config.yaml
d_model: 96
n_head: 2
n_kv_head: 1
rope_fraction: 1.0
init: "uniform"
init_std_qkv: 0.0605
beta1: 0.95
grad_clip: 1.0
doc_mask: true
train_tokens: 141900000
Each number is 50 + 10 x the weight over its row's rms, rounded and kept within 0 to 99. Layers, rows and columns count from 0. The size before them is the row's rms in percent of the matrix's.

# layer 8 MLP up, 384x96, rms 0.34, rows 1-37, columns 0-95
100:36 46 54 53 40 63 30 54 49 62 53 35 44 55 53 76 45 24 52 51 55 38 53 56 52 45 47 43 43 40 41 54 53 61 54 56 47 53 42 44 43 49 47 49 36 61 54 55 64 52 62 49 41 46 32 51 50 39 54 66 36 43 63 53 64 45 31 45 49 40 53 51 38 59 62 47 82 45 65 46 60 43 62 74 46 53 44 36 42 46 63 54 38 43 57 53
109:55 61 47 57 64 57 31 45 54 60 47 52 47 56 48 51 66 62 66 57 48 50 50 42 50 59 60 48 54 52 51 37 60 47 60 40 38 53 52 50 56 65 29 35 33 48 42 50 59 52 47 50 39 54 43 52 56 60 36 57 40 51 38 48 37 63 32 48 57 46 41 49 69 46 53 30 39 51 63 49 42 35 61 52 28 38 39 72 51 40 58 42 80 41 43 60
112:47 46 61 43 50 43 47 45 55 56 53 37 47 52 73 62 51 37 64 50 41 56 70 46 57 37 56 45 56 47 74 58 53 50 50 64 42 47 40 56 38 42 37 30 52 56 36 60 54 65 48 41 58 55 49 44 50 60 40 40 35 65 30 53 67 54 61 41 49 52 46 38 41 51 45 31 46 54 32 46 59 50 59 56 65 44 46 59 58 33 52 27 36 66 47 42
090:57 64 47 43 50 67 45 45 39 48 58 61 44 58 67 55 43 48 38 61 62 28 46 46 41 52 68 45 39 68 55 62 41 66 52 57 38 65 47 33 48 40 54 55 51 42 53 59 38 56 44 53 50 47 50 38 58 41 43 48 49 55 44 43 40 60 64 64 50 56 39 48 65 29 50 40 39 40 36 51 53 67 80 58 34 36 42 54 45 47 48 52 36 60 50 42
091:51 62 43 62 56 41 46 56 51 37 66 51 64 52 56 75 55 56 41 61 61 50 57 40 49 51 42 47 43 55 48 47 48 43 53 35 50 42 50 74 41 54 53 50 67 53 33 63 54 53 38 59 61 57 44 43 63 38 51 46 43 65 68 53 40 39 49 50 43 31 56 49 60 49 48 41 34 33 45 56 45 44 55 66 63 48 53 35 55 48 35 37 51 25 38 71
108:54 50 36 50 55 35 41 39 48 65 66 54 44 60 44 54 66 74 42 53 51 42 48 51 53 52 34 56 40 46 33 44 54 31 51 51 50 51 42 57 62 47 64 31 38 53 48 49 57 47 38 46 76 52 56 48 56 39 62 54 45 45 58 39 78 41 68 33 53 34 53 50 41 73 40 53 59 39 50 39 47 39 62 58 55 49 62 51 48 46 57 37 55 57 54 46
089:45 58 52 67 37 54 64 62 47 58 48 32 47 50 31 51 53 48 48 39 41 38 49 46 68 45 31 58 57 44 56 57 67 53 50 53 61 38 46 74 54 67 36 45 49 47 58 49 44 58 44 60 59 35 61 66 70 50 58 58 30 53 29 35 48 65 58 56 46 34 51 57 49 47 48 41 61 67 36 53 67 53 56 67 56 46 45 47 55 42 52 48 44 43 50 36
100:46 31 47 49 40 70 47 49 53 33 46 50 52 36 61 61 57 42 66 59 41 52 62 42 40 31 58 54 56 59 62 27 52 59 54 42 33 72 43 43 49 55 44 50 53 57 57 35 48 40 44 51 56 76 46 52 48 42 42 56 59 60 51 45 64 55 56 59 62 57 48 40 42 43 46 37 48 68 45 49 31 58 40 49 54 48 63 53 36 47 56 39 50 41 61 27
097:41 33 48 44 55 63 58 36 64 46 38 57 47 62 61 47 48 40 34 45 47 57 46 51 38 45 57 62 64 48 40 42 39 37 49 46 58 61 51 49 68 35 64 48 49 63 64 50 51 54 44 66 55 51 41 16 47 37 45 41 51 66 46 57 66 49 60 57 39 50 44 61 48 26 52 55 51 66 46 54 43 63 60 66 54 37 59 49 47 46 57 47 59 29 39 53
097:49 58 54 57 51 24 74 55 53 35 41 41 47 56 40 55 59 64 38 60 62 46 82 41 57 47 47 39 29 52 51 48 62 68 50 62 47 48 36 62 39 50 47 42 35 47 41 46 54 44 47 49 40 47 50 41 40 50 43 31 65 63 51 41 52 46 55 54 47 44 46 44 40 58 61 51 55 39 39 53 53 52 34 55 73 45 42 39 65 53 37 49 58 49 66 49
103:25 28 64 66 46 55 48 51 47 60 69 46 30 46 34 43 36 64 45 48 53 46 57 45 60 62 65 53 45 48 46 56 67 40 47 54 41 59 35 40 56 45 50 54 67 49 60 59 60 41 44 31 50 50 57 50 59 46 45 52 33 33 65 43 54 58 52 31 71 35 47 44 38 45 44 55 53 60 50 30 47 53 49 57 49 37 52 53 57 60 34 42 46 50 53 55
099:47 45 26 48 52 40 45 52 46 69 42 58 54 40 57 64 40 52 38 58 48 47 64 41 39 64 56 48 68 55 63 46 46 59 71 51 67 49 49 41 63 56 38 35 66 39 55 49 58 58 43 56 39 43 38 48 60 51 55 47 59 46 53 47 35 43 58 55 52 71 43 36 50 51 58 39 45 69 43 59 43 44 53 72 33 41 57 51 61 57 40 43 70 41 41 48
085:45 50 45 66 61 37 41 42 71 51 63 37 57 55 41 81 48 49 49 40 64 46 41 62 34 62 55 47 54 55 48 53 34 44 53 62 60 43 61 40 44 53 78 39 54 42 55 41 33 59 47 52 48 71 64 29 51 49 59 27 54 59 44 47 60 54 41 66 53 47 43 45 48 46 52 57 44 56 39 58 45 59 44 52 45 52 53 56 45 54 47 58 50 52 71 42
101:63 53 74 42 44 51 60 53 48 35 71 51 53 64 39 39 62 56 61 53 41 58 47 39 52 40 66 62 62 46 38 47 36 52 31 59 50 42 45 55 48 39 35 36 44 50 43 59 44 52 46 46 38 44 46 16 44 52 43 37 56 47 58 60 58 49 48 60 44 55 54 48 54 41 63 65 60 48 47 48 40 66 45 54 47 46 22 57 54 42 61 43 55 49 33 60
101:49 61 48 37 42 57 45 46 34 44 44 43 42 55 49 55 51 49 45 57 48 45 56 51 34 53 63 61 49 43 56 47 46 48 49 43 50 55 63 51 54 60 25 47 58 56 37 45 70 51 53 59 53 50 43 35 45 32 38 42 28 54 63 58 68 48 43 47 64 40 40 52 58 37 49 59 72 53 43 46 48 55 60 61 60 37 48 69 59 72 67 29 50 46 65 72
115:52 44 40 35 38 55 52 54 56 38 35 34 62 49 55 34 51 48 39 47 49 44 60 41 66 59 50 43 45 56 40 38 40 45 41 61 31 44 42 57 44 60 55 39 62 57 75 38 52 42 52 75 46 42 35 60 50 43 55 41 40 50 64 48 45 66 73 60 54 59 59 39 57 67 64 42 61 52 45 41 37 49 50 54 45 52 49 48 52 72 49 51 57 30 57 50
103:61 38 48 35 39 37 55 56 46 57 47 40 61 40 43 55 59 47 55 65 49 33 59 58 62 47 43 54 87 48 51 51 38 47 54 37 49 49 59 54 47 30 41 35 48 27 56 56 49 60 58 52 55 48 62 50 44 52 63 46 49 52 44 51 52 42 52 50 67 32 36 34 42 61 41 55 61 53 54 58 38 22 55 57 61 40 58 33 39 61 47 38 47 54 47 48
094:55 52 47 55 48 51 51 48 52 34 63 53 60 44 42 46 54 55 65 69 66 64 60 57 68 48 58 64 39 58 47 60 33 45 46 54 35 54 42 25 46 59 30 59 54 56 53 42 66 49 47 52 40 47 39 56 54 34 52 38 38 45 26 41 57 45 43 30 40 56 43 49 73 56 65 39 52 52 49 40 56 60 45 51 56 48 47 41 54 41 53 27 43 46 65 52
086:53 42 44 46 42 34 55 41 58 62 55 45 54 52 39 47 50 61 49 68 67 54 51 54 49 33 74 67 51 46 49 66 38 60 47 67 36 46 47 55 40 47 53 60 42 54 53 71 55 63 58 46 43 48 38 44 38 37 40 29 65 52 32 30 57 51 39 55 61 33 45 46 51 62 35 57 41 36 51 48 51 62 37 43 45 37 36 40 64 47 44 42 49 57 45 57
085:55 45 59 45 46 70 39 66 52 49 49 58 48 64 50 56 58 54 34 65 33 40 46 47 50 55 52 56 53 55 57 49 61 58 39 37 28 32 54 49 53 63 51 60 46 41 38 31 34 53 62 31 68 48 68 48 51 51 48 33 47 41 62 61 50 49 47 29 60 45 40 46 48 63 61 66 55 39 47 43 58 41 49 72 50 50 61 57 55 42 47 54 31 39 44 61
097:54 59 51 40 59 45 49 50 51 64 47 42 44 62 62 57 62 53 53 55 47 53 60 45 49 50 55 29 48 60 48 61 66 39 56 39 59 41 37 31 61 43 56 37 51 61 55 56 73 53 57 34 45 53 55 52 54 54 42 32 64 61 54 52 50 61 49 16 31 44 44 46 54 72 47 50 62 58 56 34 48 70 62 53 30 41 51 43 57 55 39 49 40 55 41 49
097:56 40 54 47 57 49 38 54 53 47 59 72 56 60 38 51 41 25 46 56 69 48 44 37 74 40 36 65 48 59 52 48 45 58 51 29 38 36 60 45 46 22 41 46 49 51 44 46 50 56 53 44 69 45 41 54 58 49 44 53 55 58 43 39 33 51 57 63 48 38 59 56 37 63 68 51 39 53 70 46 67 53 69 50 50 54 45 61 44 45 58 44 57 50 48 54
109:71 59 54 41 38 54 49 50 56 49 52 51 60 45 43 35 49 29 41 40 43 47 47 46 34 39 60 52 43 31 34 49 61 48 44 59 47 48 39 58 50 46 47 39 53 55 67 47 62 58 46 52 65 32 59 58 43 69 40 47 51 36 67 43 37 52 49 52 55 31 26 46 60 36 55 38 64 35 59 24 56 52 45 49 63 55 46 53 45 50 51 35 52 59 59 38
088:59 48 41 53 44 42 54 47 46 39 47 24 65 48 61 55 41 42 38 52 48 46 47 45 51 53 72 46 45 61 58 60 56 32 43 57 54 57 36 54 45 61 62 26 52 50 80 58 33 49 53 58 34 45 53 34 56 60 62 53 48 66 49 46 58 48 51 57 54 53 61 44 31 59 40 50 41 59 54 57 47 73 51 33 49 51 46 59 55 57 44 31 54 32 54 47
103:53 36 39 32 72 35 63 50 40 48 54 39 45 52 50 44 51 62 42 32 53 57 33 43 56 53 56 53 49 49 48 48 48 45 68 29 54 40 36 58 43 35 45 71 54 33 57 55 35 47 53 45 77 38 54 52 50 48 52 56 48 56 51 50 61 70 43 52 55 67 55 59 43 59 49 53 57 60 41 33 53 41 51 49 59 40 59 45 52 61 59 33 68 31 53 52
102:41 60 72 57 41 36 41 38 47 41 33 43 24 46 58 34 45 51 45 44 48 68 62 45 47 72 59 54 46 51 62 59 44 74 53 60 49 58 58 40 33 69 44 54 57 45 46 47 38 42 41 57 48 51 36 54 35 41 55 41 57 44 59 56 41 48 41 48 40 52 39 54 60 57 41 35 44 52 44 56 38 63 54 41 61 59 57 59 53 33 60 61 54 53 57 69
110:62 45 62 46 53 47 44 46 52 52 50 49 50 48 61 54 51 48 47 37 67 45 59 55 39 48 58 50 60 49 61 34 55 66 46 45 59 32 51 49 68 57 25 67 49 52 43 68 44 46 36 43 64 53 41 50 39 57 52 50 46 47 85 54 65 30 53 59 60 63 41 45 51 46 50 56 75 54 42 53 57 42 53 38 56 35 67 37 48 45 53 39 58 43 66 50
110:65 59 69 35 63 53 59 54 64 38 34 36 36 56 66 37 56 75 50 49 55 46 32 64 58 37 41 51 56 47 52 36 49 38 49 49 37 51 45 63 45 37 49 57 57 61 40 38 50 55 59 43 51 44 45 47 54 43 57 56 56 39 59 49 59 42 54 54 54 37 42 46 71 50 42 48 65 63 59 53 54 49 49 37 57 28 49 57 43 47 23 58 40 57 44 37
100:55 55 35 45 46 31 47 38 56 59 41 41 42 44 48 70 51 41 60 53 46 46 42 40 76 54 45 30 60 53 57 48 49 61 42 45 29 57 44 62 50 43 53 60 41 53 49 47 41 46 54 34 40 61 51 56 21 70 61 50 60 60 39 50 48 45 52 35 69 44 61 70 75 56 40 67 50 52 51 52 55 48 45 46 35 57 47 53 35 47 48 49 58 50 46 52
089:46 39 43 62 43 33 61 38 52 53 61 65 33 44 35 47 73 52 31 73 46 41 36 49 47 54 53 49 45 59 34 48 65 58 51 48 57 37 55 61 78 54 75 61 43 55 50 53 46 48 45 54 56 51 45 38 56 69 46 65 49 48 43 52 65 38 39 53 50 52 40 42 48 67 59 44 49 45 56 53 64 56 62 46 58 65 45 49 44 46 50 48 44 32 39 52
098:74 67 47 65 59 35 51 34 45 52 48 50 44 58 50 39 48 48 58 51 58 51 64 57 56 49 60 45 59 40 51 41 31 38 41 47 45 52 31 63 58 59 43 42 48 40 56 67 56 65 57 42 48 48 46 50 48 53 39 59 49 60 44 39 40 54 64 61 47 37 39 38 41 40 66 50 56 48 44 28 67 67 60 25 57 57 40 50 35 43 63 60 49 63 49 54
090:56 45 45 41 46 31 59 52 52 38 52 50 46 36 45 56 74 42 63 46 44 76 38 36 54 50 55 58 41 44 47 63 48 62 56 59 43 41 53 41 58 57 44 48 48 39 61 50 55 53 40 51 47 41 53 47 52 40 56 42 45 37 43 51 71 38 23 43 58 36 60 62 49 50 58 59 46 50 70 65 39 51 40 36 58 44 51 47 66 46 54 76 39 50 39 36
107:62 49 50 58 41 47 55 67 47 58 61 61 62 50 42 41 55 35 51 46 42 38 55 60 74 52 35 51 65 46 43 65 48 46 37 41 66 43 45 54 65 35 49 57 52 59 45 67 52 55 63 47 46 56 57 43 41 61 45 55 46 64 45 40 45 47 44 54 67 74 41 44 53 38 35 52 46 61 44 28 30 78 44 49 41 57 51 54 47 45 44 58 65 43 50 60
100:55 42 34 62 48 44 46 35 65 50 69 60 31 60 39 37 59 61 37 50 47 38 48 69 58 47 47 47 45 46 41 47 53 51 49 43 55 45 53 55 51 46 56 51 56 46 57 55 34 62 49 62 52 48 39 46 61 53 45 60 44 47 54 40 29 37 41 57 60 37 52 57 66 70 37 42 67 51 46 64 66 54 51 39 27 37 46 46 58 64 71 72 39 45 50 49
116:59 53 60 42 48 59 48 67 52 44 54 44 47 42 57 38 71 53 42 43 63 52 63 53 50 57 33 50 45 48 44 44 47 36 55 55 51 44 44 55 55 38 64 43 46 43 43 41 70 48 46 41 46 55 20 48 40 56 56 26 50 36 48 36 49 48 54 65 62 38 46 57 74 38 65 64 51 46 39 55 44 62 70 50 43 53 44 64 55 46 41 44 33 35 38 46
095:46 59 48 50 54 50 55 59 52 28 55 51 52 77 45 41 35 32 40 59 41 51 54 44 43 56 59 50 44 44 57 49 48 68 44 40 57 56 57 54 40 30 62 55 50 48 61 57 67 39 57 57 68 51 68 34 46 46 46 55 57 58 26 36 43 35 52 68 55 50 48 54 30 58 37 38 47 45 53 52 65 51 54 32 67 53 32 57 53 48 55 60 65 46 42 46
100:61 36 43 55 46 42 64 56 46 57 50 42 52 31 59 56 56 54 82 45 40 64 51 40 44 49 55 37 45 51 58 59 54 33 52 43 54 26 31 54 63 39 77 41 43 58 48 50 44 32 52 52 51 55 49 43 55 52 53 51 43 49 56 51 40 34 47 60 47 47 61 65 50 47 41 52 54 38 39 56 39 58 64 65 47 61 44 28 44 70 41 44 47 40 40 56
# layer 8 MLP down (transposed), 384x96, rms 0.337, rows 1-36, columns 0-95
112:61 60 41 54 45 59 42 52 36 55 54 41 64 79 47 48 34 47 54 45 41 50 49 53 58 44 37 45 57 55 55 47 45 38 47 55 54 48 62 60 58 55 60 42 60 51 44 69 49 34 46 61 40 37 58 57 34 58 59 64 50 44 38 57 36 57 40 36 42 45 33 42 43 70 53 70 49 30 49 52 64 48 50 47 37 47 34 33 67 49 66 37 35 60 56 44
092:52 38 46 70 54 40 44 39 51 37 61 43 39 62 68 50 33 58 35 40 31 57 47 31 51 56 40 34 46 62 61 44 43 52 47 42 53 60 60 64 55 36 57 33 54 52 63 30 43 54 62 34 55 34 50 39 46 49 53 49 48 44 52 48 68 49 59 61 53 59 57 44 62 51 32 55 44 62 42 47 58 64 50 62 50 59 50 34 49 58 42 44 59 55 75 46
100:53 55 56 53 56 50 51 52 39 51 53 53 48 39 46 65 63 59 48 51 51 42 45 61 49 51 60 48 41 53 49 52 43 51 55 46 65 55 39 29 46 40 53 52 39 47 40 34 60 63 72 45 40 70 55 51 44 33 27 43 59 50 51 64 49 74 64 31 62 60 54 47 26 64 51 39 55 56 64 57 35 44 44 34 55 61 69 54 47 51 57 33 39 52 63 52
088:45 36 37 52 49 42 53 40 29 49 61 44 44 69 48 44 37 51 54 35 34 40 58 51 42 72 54 44 46 46 48 62 39 59 54 62 55 40 34 40 34 37 46 32 40 42 41 56 47 52 73 59 50 52 37 44 51 48 42 37 37 39 56 46 53 51 59 47 70 42 48 36 42 47 60 52 51 60 33 34 60 48 42 67 61 62 32 51 45 54 34 41 46 49 46 56
097:37 63 60 56 50 60 59 43 45 51 50 69 31 55 63 45 47 46 34 62 37 45 44 35 64 39 47 64 53 40 43 34 41 45 61 38 51 44 63 36 52 42 49 39 53 35 45 58 65 61 58 44 49 53 55 36 42 36 40 44 57 51 52 50 71 57 55 57 54 57 48 76 34 54 44 59 49 61 39 43 64 66 61 37 37 65 41 54 50 54 38 49 62 62 57 50
111:57 47 38 65 45 65 40 60 37 62 53 38 48 79 66 50 41 57 31 48 53 39 55 68 38 41 53 49 43 61 43 56 63 51 62 60 46 57 49 71 45 65 54 58 52 71 48 54 57 58 49 29 64 48 45 51 43 60 44 42 42 41 37 49 45 50 35 41 40 39 56 46 59 57 38 53 51 50 68 30 59 53 50 60 66 51 50 58 52 50 34 57 54 37 51 56
108:38 33 26 55 37 42 68 65 53 29 45 49 48 28 41 51 47 52 49 56 52 43 45 62 46 52 71 58 55 47 44 57 40 67 57 50 38 34 37 52 48 56 67 48 43 56 68 56 51 46 59 53 74 55 56 51 50 50 43 54 33 56 46 56 45 70 46 53 53 51 65 55 56 38 56 44 58 39 41 76 43 38 44 48 52 47 48 38 51 50 59 45 68 60 46 48
092:62 69 37 45 53 37 47 53 50 68 63 42 43 74 45 45 66 69 50 39 59 41 41 56 58 64 54 60 51 45 45 50 35 54 44 58 69 47 61 54 46 59 53 57 36 59 51 51 54 54 73 63 53 45 47 56 46 68 55 44 56 36 51 44 34 53 58 34 64 66 60 60 68 51 43 63 63 45 58 44 52 45 61 58 48 55 49 55 52 45 55 60 47 66 63 68
096:26 53 58 69 57 65 40 56 48 54 49 60 40 48 34 52 64 47 62 43 53 53 33 55 56 41 35 58 54 46 47 41 45 33 51 63 34 48 62 38 43 59 58 66 69 53 35 65 52 40 55 50 54 48 53 50 55 63 47 69 56 47 60 61 37 45 44 45 53 53 55 59 55 29 42 43 58 49 47 74 43 52 51 58 32 54 52 44 70 41 49 40 47 37 55 65
091:43 36 36 49 40 38 39 39 44 48 59 35 50 60 56 37 46 58 59 51 52 68 46 54 48 79 34 47 49 48 46 40 54 34 62 52 39 46 56 42 50 60 51 54 47 51 61 62 41 40 50 52 48 59 42 37 60 42 46 65 39 51 59 69 51 49 46 33 61 35 51 42 44 45 49 47 35 46 55 55 50 55 73 74 51 43 60 46 52 69 49 73 48 43 43 29
115:32 54 65 58 47 63 58 49 66 48 41 49 49 47 37 37 58 48 43 56 67 52 51 46 44 53 35 48 39 67 40 50 45 67 48 41 45 62 42 60 40 49 69 33 50 43 21 50 50 59 43 51 29 34 46 74 36 58 60 52 48 57 41 55 43 57 43 38 49 55 56 61 36 56 42 43 61 57 49 31 54 53 58 51 69 57 28 49 52 56 46 46 47 54 56 42
095:36 62 48 69 50 63 44 58 60 60 57 60 36 33 46 29 62 38 47 48 53 59 39 47 28 53 51 53 31 53 38 54 59 42 52 44 24 46 51 61 66 58 53 51 44 54 64 44 46 42 53 39 54 51 46 73 49 69 52 63 45 29 66 60 56 55 36 43 60 54 43 52 49 48 53 44 56 55 54 50 52 64 58 65 53 64 46 43 63 46 58 56 54 38 38 58
099:36 57 61 62 42 64 49 40 17 39 49 57 53 55 54 36 44 84 38 46 39 60 55 56 58 51 50 66 47 53 62 44 54 57 53 66 43 45 60 53 52 60 47 45 58 57 45 51 48 66 53 39 51 51 42 64 38 42 52 50 49 56 59 47 40 44 63 40 56 60 58 46 39 45 57 30 53 48 46 39 43 51 49 48 82 55 50 47 64 38 50 34 44 43 59 59
103:43 44 43 57 57 38 54 50 37 41 56 52 59 43 49 53 80 33 39 41 36 49 47 35 40 48 61 55 59 44 42 53 38 48 37 26 62 55 38 57 61 60 55 42 50 58 44 53 50 42 48 64 44 49 69 62 47 47 43 50 56 34 53 61 42 38 24 41 68 63 42 46 36 49 41 49 49 49 56 43 62 57 42 50 29 50 42 58 62 62 51 42 57 68 39 49
099:45 46 60 56 48 59 65 44 67 52 56 65 44 52 52 48 65 39 62 55 47 61 66 31 46 40 53 54 52 42 70 60 55 53 60 63 50 65 51 48 58 41 46 35 37 53 55 64 59 56 62 44 35 41 62 51 46 63 41 49 34 45 59 35 41 52 61 42 53 59 52 46 53 39 40 45 73 43 48 58 50 48 57 36 55 77 51 48 55 45 52 32 21 48 58 47
104:27 46 46 44 52 55 63 40 37 55 38 75 47 53 41 63 62 43 57 57 60 60 42 47 37 47 49 46 58 58 41 51 36 59 57 44 56 49 64 32 48 51 43 57 53 42 44 44 50 51 41 41 53 46 58 34 55 57 45 37 52 47 43 54 57 41 45 53 48 52 41 57 47 25 25 66 21 68 45 50 59 50 58 54 61 55 52 60 53 63 72 58 57 43 36 56
098:50 51 38 40 61 52 50 32 34 56 61 53 42 59 67 43 62 52 31 59 38 51 55 53 44 57 54 49 37 43 50 35 47 58 56 69 53 42 38 62 52 49 48 48 30 47 52 30 61 56 56 37 46 53 57 63 41 21 42 52 48 48 35 48 47 51 40 45 30 53 39 49 59 51 64 67 45 40 53 42 52 43 31 32 48 38 48 61 52 67 53 61 35 40 47 44
105:65 43 61 69 42 46 44 57 39 47 34 51 47 54 27 50 67 34 36 64 40 67 53 61 69 51 37 41 46 37 53 37 43 62 43 45 74 47 35 44 71 56 67 63 44 57 50 47 66 53 44 50 42 61 41 61 57 61 55 63 48 51 49 33 38 55 37 45 49 59 58 47 51 60 54 52 46 55 50 57 53 38 48 58 59 38 40 55 39 37 58 44 42 50 43 41
096:51 73 57 36 53 48 51 42 62 47 66 46 35 42 66 73 49 51 50 51 43 57 54 66 57 44 47 50 59 43 57 39 60 63 59 50 60 59 34 32 56 59 63 68 46 50 46 39 45 56 50 54 57 56 55 48 54 42 46 60 36 51 45 34 50 45 47 60 36 58 55 51 57 56 39 66 33 56 49 47 47 38 57 61 36 51 69 44 29 73 53 51 28 44 45 39
104:56 57 31 42 54 70 40 48 46 49 57 50 64 46 26 59 58 47 53 39 49 45 50 58 59 46 52 64 40 25 52 46 64 39 49 46 57 56 63 43 54 72 43 47 47 38 51 52 64 45 33 44 56 65 43 50 39 42 56 48 55 35 52 58 31 51 39 49 42 64 53 56 50 37 61 46 50 47 73 47 48 38 61 39 36 43 53 66 39 50 46 48 56 61 27 42
090:36 57 59 38 57 43 38 41 48 47 42 49 52 69 37 42 40 58 57 21 57 57 61 39 61 40 56 58 70 59 44 27 49 56 43 60 60 57 54 59 49 48 59 68 37 49 57 50 45 71 51 63 54 45 52 50 42 36 51 44 44 59 53 29 40 25 42 53 30 52 52 41 48 47 48 53 47 54 62 57 45 49 47 46 50 35 61 49 53 50 76 51 55 53 44 44
096:60 62 71 42 58 63 78 48 39 49 44 54 58 57 46 57 58 58 42 68 41 62 50 50 55 58 38 54 51 47 48 62 43 44 47 48 51 42 48 50 53 48 55 48 62 47 53 68 43 38 41 45 46 50 30 45 48 56 59 56 29 50 54 61 65 34 55 50 60 65 48 41 44 48 45 75 52 42 67 70 46 62 51 52 59 48 43 44 40 39 25 36 36 63 52 41
094:23 42 45 49 61 64 57 59 46 69 55 58 59 55 31 50 53 52 52 52 59 66 53 69 49 70 58 58 49 34 57 46 37 64 47 62 51 51 63 31 46 54 43 63 48 40 48 44 47 46 56 57 56 43 39 66 65 55 31 52 60 37 61 64 45 49 59 60 61 63 54 51 59 49 38 49 41 60 48 67 35 50 41 54 46 54 40 51 59 54 43 72 53 49 32 58
101:49 34 63 39 44 48 60 70 43 59 49 51 47 58 52 65 29 43 54 62 58 56 49 38 68 76 36 46 39 38 72 75 49 41 64 65 49 52 42 49 53 49 59 53 45 54 47 48 60 46 42 54 55 47 45 49 50 48 38 44 59 56 50 42 46 56 59 44 48 42 52 33 44 33 43 35 56 56 48 54 20 46 57 43 39 50 49 68 58 46 36 40 50 40 51 41
088:61 60 47 52 59 64 59 38 55 42 57 64 49 65 52 52 47 38 51 42 47 46 67 52 38 34 47 57 58 46 63 27 36 52 59 68 58 45 42 40 52 52 53 19 48 47 63 41 50 62 62 53 38 52 49 52 49 64 52 44 60 52 40 53 58 48 56 39 50 53 37 51 40 61 65 30 38 36 49 65 38 62 59 39 43 49 37 43 49 22 52 53 48 55 52 43
103:59 71 46 44 44 48 53 32 48 57 44 47 50 64 34 39 55 57 42 44 59 26 46 44 38 59 57 38 57 55 44 40 35 53 69 37 50 46 43 47 46 54 41 66 58 38 49 65 52 71 56 64 72 61 55 55 51 55 75 52 37 49 57 55 67 51 50 50 44 38 49 36 61 38 75 60 49 41 57 53 44 50 57 57 44 48 60 41 53 57 52 60 42 50 37 43
108:60 52 51 65 53 61 40 33 67 53 38 62 33 47 56 37 60 63 47 49 54 54 65 56 55 48 53 49 54 35 54 62 33 52 64 56 47 52 46 53 62 47 62 54 46 55 63 54 55 50 51 44 52 24 51 58 49 59 41 49 45 70 53 43 35 53 43 62 77 39 44 42 70 50 48 63 47 51 57 66 34 40 54 47 78 60 53 52 53 43 49 47 41 51 52 34
102:41 52 33 62 49 51 35 41 38 63 69 65 58 46 35 55 37 33 56 47 52 33 50 34 44 47 54 47 36 48 45 67 31 60 48 52 48 39 54 35 58 45 61 53 38 46 45 66 42 54 57 51 43 50 48 52 36 44 38 52 59 61 45 30 60 57 50 33 40 52 55 40 42 74 64 37 49 44 54 30 46 62 53 59 53 57 56 44 46 64 60 33 44 45 45 51
090:44 51 49 38 37 64 43 52 55 36 58 54 48 44 53 69 48 60 51 51 50 64 46 45 65 47 57 50 58 51 41 52 39 47 54 44 82 41 55 47 64 50 57 39 65 66 58 53 63 44 40 48 58 42 60 41 80 54 68 58 54 40 59 56 51 40 46 65 61 50 45 41 38 49 76 57 51 55 58 50 45 58 62 61 60 46 72 58 52 47 60 52 48 54 43 70
086:48 55 27 52 45 55 61 51 52 42 42 45 54 57 42 56 44 70 50 56 68 53 55 47 43 41 60 48 59 54 53 34 46 52 63 46 53 56 62 64 53 61 42 53 43 71 43 48 56 86 47 60 43 35 42 32 38 31 65 58 60 80 46 64 45 35 49 47 52 47 57 61 45 46 54 53 59 56 47 53 47 46 50 57 52 53 43 69 51 50 32 56 62 45 44 52
099:43 46 44 62 39 54 52 50 58 45 62 57 37 64 41 47 66 49 70 50 59 48 29 65 56 39 57 64 58 59 44 27 48 48 60 66 51 67 43 61 46 45 80 57 59 34 41 33 58 54 51 40 33 65 43 63 54 55 45 43 36 55 50 63 42 49 39 37 57 48 49 59 54 52 47 37 29 48 48 46 41 51 38 47 35 53 50 55 58 40 51 57 56 57 43 55
090:48 57 45 48 36 37 47 47 41 49 60 54 77 74 57 64 33 38 47 57 41 51 47 57 58 56 49 46 56 33 49 51 37 47 54 51 58 54 51 56 53 33 50 38 37 50 49 52 52 62 48 53 56 33 66 49 61 52 41 52 54 44 35 48 39 50 60 47 55 64 50 51 35 54 34 73 48 36 54 59 52 46 58 51 46 44 65 57 42 50 75 40 32 40 75 64
115:42 48 45 36 46 46 55 47 40 39 20 68 59 60 44 38 56 60 57 41 57 48 42 59 51 46 47 48 68 54 56 64 80 42 67 42 52 75 51 62 48 54 56 42 42 59 41 41 45 63 42 46 55 48 54 51 65 55 52 52 52 55 65 46 26 35 47 49 38 52 54 56 50 62 37 56 67 60 42 56 41 56 54 60 55 59 53 52 58 40 44 58 57 53 65 67
097:31 61 38 48 48 52 56 55 39 54 37 32 56 55 45 62 68 62 57 55 45 44 64 54 54 48 67 54 49 53 61 33 51 58 51 36 68 38 37 34 42 59 36 42 51 58 52 59 53 58 57 66 58 63 44 53 50 66 48 29 52 49 57 54 27 53 43 37 42 44 56 50 47 30 38 46 64 49 47 54 56 44 46 35 51 38 61 49 70 56 54 38 54 61 70 57
112:51 64 62 60 37 51 45 52 32 47 27 55 57 63 32 48 28 39 52 60 50 52 67 67 49 53 53 50 53 41 47 37 27 62 47 47 51 46 56 58 58 53 57 47 45 49 46 45 64 56 55 41 56 64 66 58 55 56 37 54 29 46 43 33 44 50 54 51 41 66 68 72 37 73 49 51 62 63 50 49 53 50 47 62 54 48 57 66 60 56 46 49 53 46 52 57
090:27 55 49 40 45 47 51 33 34 51 50 45 45 26 59 48 64 49 48 37 50 41 38 32 68 47 56 36 63 47 48 48 35 53 48 58 51 65 47 51 37 40 56 56 48 57 34 55 27 57 49 46 53 48 36 39 57 48 65 55 51 39 53 39 47 44 62 50 38 47 56 68 54 52 43 57 40 48 57 48 58 42 33 45 58 42 45 32 32 58 70 40 35 52 58 62